Weights of a small transformer language model.
Architecture: RMSNorm before each block, rotary positions, no biases in attention or MLP, untied embeddings, normalized queries and keys.
Training: a variant of Adam for these matrices, 216M tokens.
Each number is 128 + 32 x the weight over the matrix's rms, rounded and kept within 0 to 255. Layers, rows and columns count from 0. Numbers have three digits each.

# layer 11 attention query, 128x128, rms 0.189, rows 0-127, columns 0-63
168131109143041111139108039083112157093138177144093155136083118129101135179109156097138175166125183143126057189162147057120124198122096119122131094116127149094109131154123106149162150086176109
089121150141147151137143120105123107136118134171115116083137145109106119125111118119124136135127130123123103135126127141154101129150097134122112105134108150134135121162128141127119144109116153
113137155119164119117140174158118101123126082107165117109147130115146111071141103135133086096131097113151172103097112189132130108132142114124133145127123135164141112097123160121118133161104145
144151154127105153117085085096164151140115154160119136142144126126119133159150122120112133132113118154134111146155150085098145141091101129114137133142135143131096128142134110161168126135125106
111124160128105157148112109113080086071105122153135112133106146116142129117144158109099089152115107160130148136131127096096085168124120080118112087087142138144146102117135166125137118111110135
110160181106186110102129187157157103128104098117187115085177119097146094070155086156138056089123088117174168081094104208130130087141149110117123181136114134172126109090131152135123129189089144
144204108123109149119141099185120099100100141138114101137066153134150149107116120103161138133107134182138141067101186163121124167175146150152156126114084077138114142067110159097100126118127119
166153073126107129114149111133170176124134135110097174135128089109147174073140139148070108110115155150085158164115118100172137149158152055105131106146147147148151102184132099104106112149134117
143111132150123144119097107100144172192167133098151129125157223159118129132159131155085139154182140141152135058129181108105173148138100153111136168174149121152094104102115128120062100111167149
086191123130149103104141103148105176051078147188129157111131199111104173171123175112080134143118130159133159156136141146097091153146169126138107151063200171087179088093096145073122090138112137
154102070092166104123128164133090111166121132132150129102127126102123125091174162117129131095148168174128018127114147124119158172152106141121084090076117121145108124127136164148111167158139140
154119197150115124193113079137164160135143145193118106079141101097104141115119128103093166089134118071149165141129100148149149101152138127178140125130143081136127145121130146109125123116137162
066135122204165121170171167136162072111085110157159113002121204127141105019093172065095159149157197129060116135031133158194054093200178184046106045141115079210073110153163168061086117085124194
112103149134084089099144137089166145148078144143120118111106123132151127137084158142137107163109172094135137179113151157136070132084174132092125127144092154153150133133110123087132147136114144
152103137113129127087147139123170069147125139125148127078094115130113119154108122111135104197183134138093176111143098105155154100146083182091175088208125110117094171128156083092111135123092091
138102099155148155110104132080110138131185125127131180151139138096133115110149146139127135103105124129125163123109138124147133114156077124130175105100123104123149134095111093142030091150135116
108091112153176121091165076131147150090051080135148140187149106114102129181116105162125105129117127133134132122121116121197189123186118149119145115113090138156168150164120130141135140090174193
160160124080124148084122139092117152135089101117129119147121127097171091100134089151100112063170130140092048164132069119091118171123112175161176149100166116137170128127105070130174115133114094
090080155171114144190138113110108107124103151198112106095084146156137115121093151096069132137143150104154146118089115164175126135104173181107077134120144143140125135159133228114152156096098171
093159169179186150192182184130146045108092095155155118058088156164123134072074170105113202119131159149047136102052107163209063058152207221072119053150128096121128110145134158085063106082112177
112083142132079121123102171110115154125133191147098136114096195124117140143112144095113134096116107139136103146121087153159098112145122072121116114187124121149198107158106105139139123122112146
105171167120142175111170153128145099146174106140122226144160110137092135156097125110144140117152116133134144119110114155115173113155095133121086168159143170138137176110146120146097131150132146
134067053107123069178101115118200074149122120111117099116172166091164166152145137144118107119134130130099102104149128128201145154149142069172136166103152133158145137167153089112131075135164111
164080167143102071156078091144118163156142143134171099170114125119160139146122073111066156116125083110114118132144148143174177087111113139128144170148135120151196099154122094114187122115067108
195108151162183110085162135150057114085111094133068123176129126117153120151192143171092105086110085096139148142196149129133116132097098147086096078089111152156139196097092104237083156161156106
165178169118142100126097144118130138074167106161123075085128089121136125103148150102095141040168130087148164134153131142162125132138099150127141094125127139116152189167102102126077094172061183
037178125180173112152099147171188138055055112117182124058142143103110095068116154120172157153149190141112117142048150137190105147137134150073120064127072094195106106143133144131117120124119169
104082090114125168140143161090083119118178169163144167168123067143122133191119063102115125135136124144189152169170101085120144155148136118187156163075117176076128121156110165165187197106113123
051090206158109120137192147132109061128106154140143101139161120119126047127131130096080120135119120157120120119068146129148136129145121118119140116163132135171083113125076141095155140080131139
105147175145170136105188115123183101123086095083125157074124162143119131139121102155117158099092154144083125132032114144115110053139101142149133071143126114099136104165095131104169108119130162
107125157111105105104120147121128126162135138139179123158131153170079100125118131123139128129159110115131105088090156121140109082132126133094119133110170169150085141116152100150134126146117139
133122149174132116150094163198194104111086124127108113058150058103166144111071189140105149139098187145106172140036122167210038080141178177069089087130089100118173083164128129060079114101105152
144156132148113145139112102088085142135103141151089119124154126143125155120067158107150163199156170131102113182118119097147092095118099122147130101127110139140134109132156143108150161085171136
112112151105187143128141154129126098154114077129162095104153118136160144084154099139142118112119082095133136103114110163138159093144135111159159134102125124122144116094140173122108150108094147
122100140143172117111179170146128133135149131107157113112122108100149112120177096157156082087127081105169148092137089175122148116128175105146138153133145109130125118126111125142112121185099116
170093068108081137130141092079103115105064136139122126126112130116136132098103158153110144125127126142165113146124108073129113161127083116127108146138129130135130131136140147132116121099144114
132130121131143120118115148127119152155111123096137162109133171163091135146123124141121106144113148106149116118152119116133135084156137131104161151105141129117131109124147100144134128154159115
113084126107195093099169196112102126126108129093189109082152101080154116091171088188157057060115094092194139076100104186118135116116174075172106176152141118138141102090090154144091150195079138
097068069115187157137161180127157139080090114107154134121193103110169124122146090122207175157126120112091138125135123113117137158105120139108072134119174171146092129102125133128116105113171140
163181091185125068092137178176119229150103189105115169110107191134065173125090155152118132140164146118167174127091150098064093137107178097114057102149143162148110125079117182119094123154158160
126128126133154153194068151162104036146097109140125093142119086139141075151105109108107131108115108110113144158151120091120111084138135132130149124170110145109126107167188100114157127137078081
160117126042102189131153139125095133116081100119135120139113066156108105128136096106172105109143126110147167142080108124054099123093119133117074082162074130144127110139108118167127154118118123
185199074103104128127060102134144137121069119107124084069150137163080132107091135045112155163149137088159134108064156143123121134118131167166037095122110099103095136110182116120153118113075150
130132090126098168090174139057148137105120142103149085094138154085138149138122153118138118103129179153103065157079148103112143147143103090103121108105118170137170123168105161126131147141150133
090141152165065159131109114189167167092195117123117179122030195138084149152139131063085171119242115170112097160167158132108167133212215134063089207132126087030084195178123052132108051130116125
144130137143127087103152164171178139133145167130153170148108103156054199154102119130159149111097131186122121147067155091081104122125093163070107123121081142150086101132103100169101133136129125
107099140144157143133127121129144189042133111089162122122112119130131085146111148113112161149106088094131099140070129122129091155156155121154126144158086162088116112096110129187160147091115143
091169177120119153149121100083124143108113166163151132107142152128133145113162138098188120124155125122133158121094109108133093155143190110134183182168144199128117146121103136151089160152123158
149209100067188113152135156151137117124052113148136115144126074119099113118136103116147134159139124124120130095085143118096128110057082082127159053129115142129170094093109202157154108143101145
134142074131093114143156111120183102118158156103133131150125152153128140150173103113198105122050141141119137171129106114120147141139158175127151092156145105126125155136113147108119137127102102
135179084105107161135097187129147116162167149069139158124104089131110169167154077063197093117167149163093136165141116138153139108144143129111148112110146164094140119130121133091095113146111099
213153138107151061125150089109047173195046068131079111140244090110134168084199128177178096132090030123159111086159077088080168127052078067200149078153123098203175188065153234060111092185137102
145136081142122076112130156146119158095155135069098164095082101125114132124090129137154154112129126126145157179113105147119134122095148113169092110109163113100098161176185123123164145173126108
149140096129139188165111129072124132119100107173148084111113169122092127160143140115112103121182126160114115134087141097056133127132142168125102153164133111143109122168097144129139105126118095
120146106168124109102165158147147132103091127120101153136111105115131123099151139092097118100132136157095150159092099114117149118062127155112142081149111103104114154053151197151129118110099127
174189170146144146108176099176097113106105084132119190090134170116064156126145159185119129162131148157168108145153161132154133124167131123096121103118123093139065153138152128167088140114152146
126163085093110109067141167128119121134166147096125177118137111186149150167133164134077125182098151108186127137149116127100121148092200100184094173120181132113197147176173134126084160158103080
106100120176147164162120089123177132149151101134127160100116134117134106090103150139116092127115124147083106144129119156157134125144118127167148130070104079123100090118200101105181083090186094
090076059099119128051115179117136151093121072119073128154129170132217084166112116142187104100081081189170123124176076125135177213191142144194129166154181111123155088092137140143173133139091073
223085131097126111092168129129126155111187149115106168165112121183168145138186138112130129089150099054155087172129102145117088127103056144098139102109183083080154100145104043166235131137191123
104108136140143126087067128151152105073126146074154226168125144130130127174118122108171126131148146078143095119118144138108163105086096094097102102118099146106156128180168135131123169163140150
056080107074081170211099164116131127152116112188202135093097143066177079175166131125114187149166102089133077119176156157190082138171120153150094066170151164077077171116128076143198126106121144
117169069112118089106122136147107155113023181113100175142121108114111162122065166105170175128115157158183163169058098172064120161098162139126084074134122113126110127106130199096120185141093150
059120122209119094133132134159114093095142157082193142132057226150071110135088150113101174148163144140089146129160203189129110179160187120085064099132059155125092137155096087161028211159081096
132121118130122132138129132124141135140132129143137109119136121120137115124128126135135125125117124125135126132139113128143127127133128132148139126135124115123129138127123112140145120124131119
146145099130120137098131142138118131161123148130113130141131105125099149144109118114131135132148125143137112155117120100103133174100136122121122111136136126115151144129112129135144152097159112
143164116139129138066132100086115106111075126089074132164120164140091138138122145104129188165115126115089141122104132096125144169172142159065096136116125116133157142092128169179080137137083168
132134184102138133148145171146125102101113128102146085126158111128122129120151109135154071095132129120174145097064106149085117082141135108132086156097108142166114068120135152151133145154121152
093111120161053140181130106086131158144175140153144068128076139150166105151084157132125157152088165091130122150188134139162119116127094183150189127129083162111080181194130082117148090144127117
152173087131079102103084079116125113105039187101055175169099169154087170179100170040104185171171193164100133187146168066142125165130105159065095045099102167145124151150148141124128136086155125
184104127069126065145162089145140096135102187192164132136101119191115146114129151129063099151187136159090120184158149184189198156129109146170113126122154128119124098111134093068111144126176131
097117103118133190103136145136053132158154099064099148115132151110104072155148131108175131059056093106086150088122108067078102136159201143117132169137152091118111124096089156148148175133114105
175122085132114168166104173149098118176096116115082114141151172138101101123127131129149092115146113159124133178063157125122139135129089149124127137142159145143198126127102116117121164119172106
122083152103098134139157115097130132177115175140170146101085157130131155162091093119145117120172166113156184161102114094100072137166153146172105101117059163149166165136088106162123174134148113
158192090114111154119127139124115120054107167155078161141082129097134145152155111143176146157168154119144172128101147145163147082159082162136067115149075091177149141095124125153162176127105129
137119122111145132150128153130107142087155153119110120170139092126157120117143121097184112106131161164145168108138111102086163100169169131131069180142133103145123159045120144114137106172074138
083095156114247103145241171146069111055186016148147175100135083071135127030182061249184080196017000129131200000110014255235180114151147081157255166138197026089180176123101098068020068232000105
121095120109151155128078142106139128139134130077089158113155158113134150150153123078183145086169126131152171122089102089108137128134155159091135147161114093168146095152098200184146151099112160
109097143137107080085131112118079141157161121100091132158148103126130160156148115125141159169105134099162147157095122122119082140108122128128106122142142140141137120087160178086103185118117159
155138075155109079080180154158179138081155108168171182147143145144097167067071117121162134153164155136156140124152170159143135158151149106142115110186171105120179153129099112105081113113142117
073151117173149089156172099109124144094202110085142126087121166111158097090116122173087133139077105122079106102151093153144140118140145158125164173113131095118138084103108115161045114144126181
158161118134120063095135150084071169109140149107064168165156109153117211177113159118124153173132176084133112133074190118121100200150096121079074146121111091130132139083098109181095110169150108
084041210142135059106139067092121129150203094123126103170162136126123107150148083157147085108121106130116144109136104155139136118095196153160164219177130127088169156123115145121144086162116061
166113139066123161167056120128200177075071190108112177042118133203065187124059141045179107160255146132117089221027120130081173098158114117059053045078136112137033102178098123093200175025154098
127158169120162107137166116080136142062137111172128098166129089107093119139195114129167116151103077124081113106072128107079083126093118136070136114095111165186113124178155082095092135162028153
101151094131150137156076135142095085145163117121101121098127116122120134102160171073129075081155129162122180109121086099101124155162147136143147085187077116116108145125147118082129113146109129
153120120080131140090118153130103090185133174147103138128161129174096163129125103092135089121146143155147050142105168085144171137127157138141105126112172097173126137102145129147162173122150150
152150103139112085137057106139112119160143198142114088128134111145096168122127136097104127051165173140139152167152099103100158142118158127178100123095128101147125146088143152098100172151181171
147180127150137166137134134093133152159095105173097152102157091109097112077204177111077095103094125160110139114144113139115185171162122221125104141155155159122133167105100167121127066142097085
125128082103088171168081200109155144115141152130108104052130155143126136135102135072154074086138184126134096164142177184114159115173123130148109140124140107099117141102075098153180181118160078
170142097163080139089084120125146162160092112100113085159189160102104092157154154077152138124127143139153159162135146045061131146161169146164090114167137168156117179162091147147130136131199110
182125177067141230200184121122132120180074145149159106121103137194112100103094098124133124142143141139119080167168115143180156120108096135128184099073184103091143029157124127095192132090151162
186140156130134129158209090126131143137125071197124122073116088082134103092158083126106097148134059140089116133167109150103193101135073105216173101154164120090151083098073178099162052108184107
099089137149116102077199144112128164093182179119126170171105157135184085170132112118107139138134150124137093128129178093155129131138153105138150148116058122097111145160102123165147168131104126
143154135107141091105168128187144099104184149090124142188101134093118121102125084153192125113147119137097123137128104162081156137160142094124118120099082106105123088075131130118164151128121163
124099105164051163121075075110130124179125161184135118127130137220143120176121208073044155103133197090102173201187182012095111157098050200108104060115088162153111132112152122103110101101173157
107105104109099165107131167123159133164151120131169109103121122127168107135142108184128115057111111102135193122145098131115137096178150127154159140146121111089110153131125068148138125161121100
114144123088100150097077145144124160117146175125141203214113089162124146167123101093077178087203116135121188165154096091045151137087144120116203138134174106074172149114103083124133167134165081
131175112163103092131074072084098135113083165130058153158124169130100161134116189072105181150149171173079078159104159092134125179127081156126073087139117166155108121126123204156096141096151180
105116137113156144117136173175096150138094132099136141116121117118117125107125106129131095108137130129162154112071114144113102089155150099098074147135107126164121087122108128117118152134128132
100126118132103120152120110107142116149120148129139147148101113137130141154127137131135146141127130100120159136150146121123116128135090136128138141139126144125113147122134117110136097133134126
144235067189069094196082036157149173088077200172089170163061180171120180171052183088127238158156207155102066238156171089185127145090047149120112012070083190120084126183142153105145135065222122
077147124108142091083145112146149107145125138144151139110141118154128154145168135166110114106129125155079154122118141146128149115115148154134111107080106139095171167097140109100092129144164137
073151140141161203140093147154092137148134126115124140132095155144102089123123150138098124100083111131134128128118141140088103093133130187123111115154120177120136120121099107151109152112120134
134197139143112157146125162133085126113093134139149102133157084179171134116119132103133129123121124067152104163090141114119123145144110077143108122135135156152172151143192140084105150117153090
055086174128129146160149108085160141122137141178164115148116124147097129164127156151204134117143128113134178172151094116126130143133144121125130154109139168141154146137104107106139136131128117
072161148157099145130128083114113132136122112157092102141114106135156127120119124188144139131099121106184163127163134132123141160117107122131137104144086137147152173165177121168106147128124155
138142142101153151102090099153166179111146130112095128162121168101098154123141115151116104094164139133177146179131133123109144129119153117095080164143085172100153104074134133170135093149120194
171125160101104163130164149141139181133167146170171023094133095153179103178105102129129124129111074123139188085141127171164056035167116101212169174130086154070125125145086060085146106115112051
134138149196122110120121100092065156088123137145115115144144165131136152165149166150059131163107124096162125137187121119112131096115109158078130158147081135157127123184134132216112106113087100
123153173110132160140092131134116145108082075141158132119169141134139105167159141121144138149076152117160121129107115152158089059156126112158111171143156144121134107074097130065123156151141094
124104141127146157125120114129208094066124062148149126146159156161133145095129131113154130111101116106138110122164119150135140125105099126101157129117129129116146113082108122114161115145113082
108159134164161146088104156121127197141107165172154080149114195164095134134050160179152168137098131088133154126169148111094075141119129134106110144172072122103135155127117062151088072170103118
120151127118161118132182128106132182134104141160148115086123156119173170148138128111174120104152167083130133156083167134110090160145107108131054147150126102119103120092083086148101143114160173
143058233137141097151174129109070144111128127124082097132132157135137122151126132140143117032121126168098185087172140136143204129144063148146179134153015121133105100177078139160147114155129180
135129055136207059041137133110070005088081058057073182152206094125044142075153135093076083140150130195062115055086108164100124161072142097090133092080214053251053100038157192066065112190107131
127138107145094105136171116125151169194128132111089155099134139146115122079142132146104103110174110114073167138108121105119144165144138139103086095115127092117162157097129134138118134132118197
098156057115129126159094134127142145121110116105100143103123139132136152128126162101134105114183125171064101131102131107145103072188136127100145085123184082107098171132128145086089107134107084
105158127176101130107122113105117144168153138125126097119152121158127136159124139143131133149118172117151138146135159097110145114114130120120124152162160101113138172133134138164140118114157165
145182138146073085098131123110098134135144153110146123116130178120146157148154148126130131123137151142158153135124136105154099115163125125124112097111118142119145100089124152107072129137116136
145179159156116167141103151117144173142142166055097091138133112160123129150155117113081136097082103120143150155110137090103083115158086163153138110140091203105080153082145149138123110112142101
152139141121154141151118115129177152149175110122105123117142095101139123119122115107155143094095098081107137095082112155169120106153146117180131128091152124087125113139101101163150112129138127
127126100146109168110118050073014138128074087126075122134112164163119116118150158162055126124076073136189092092151096108066079181162137183091129110143130153168085108094151124200099143198098106
131173146110137199180195134168143146125145088144190101128109120164237091188137120125146142097081094111146157137169067060129133104110069144140211083123076145110129076155134117105120153105142105
100144126144063134173137178098125123149128180129136114077094081147201155137086137060109136128130158141136117162082127098074137133132112081145090136163156168140140179120083116079112105129171122
111106112096093106122206122133134106129171151143130142136083123115158116149139133167173123162136118124119142080133134165217062144165162158149142183128132128093110124105057076156160157157126114
113116148086104074146083128078139111104132162123158112120108112116150124153152110104115123121109136141163201134125163092092054103048060119148125159140063194131144151102156092173133150150082144
182094149118150138140182106088113073114172085183140024102210083104141104103134094166192111149080079124106100100175087152133141095105095147182193143128110104144169103149145168111108125099111089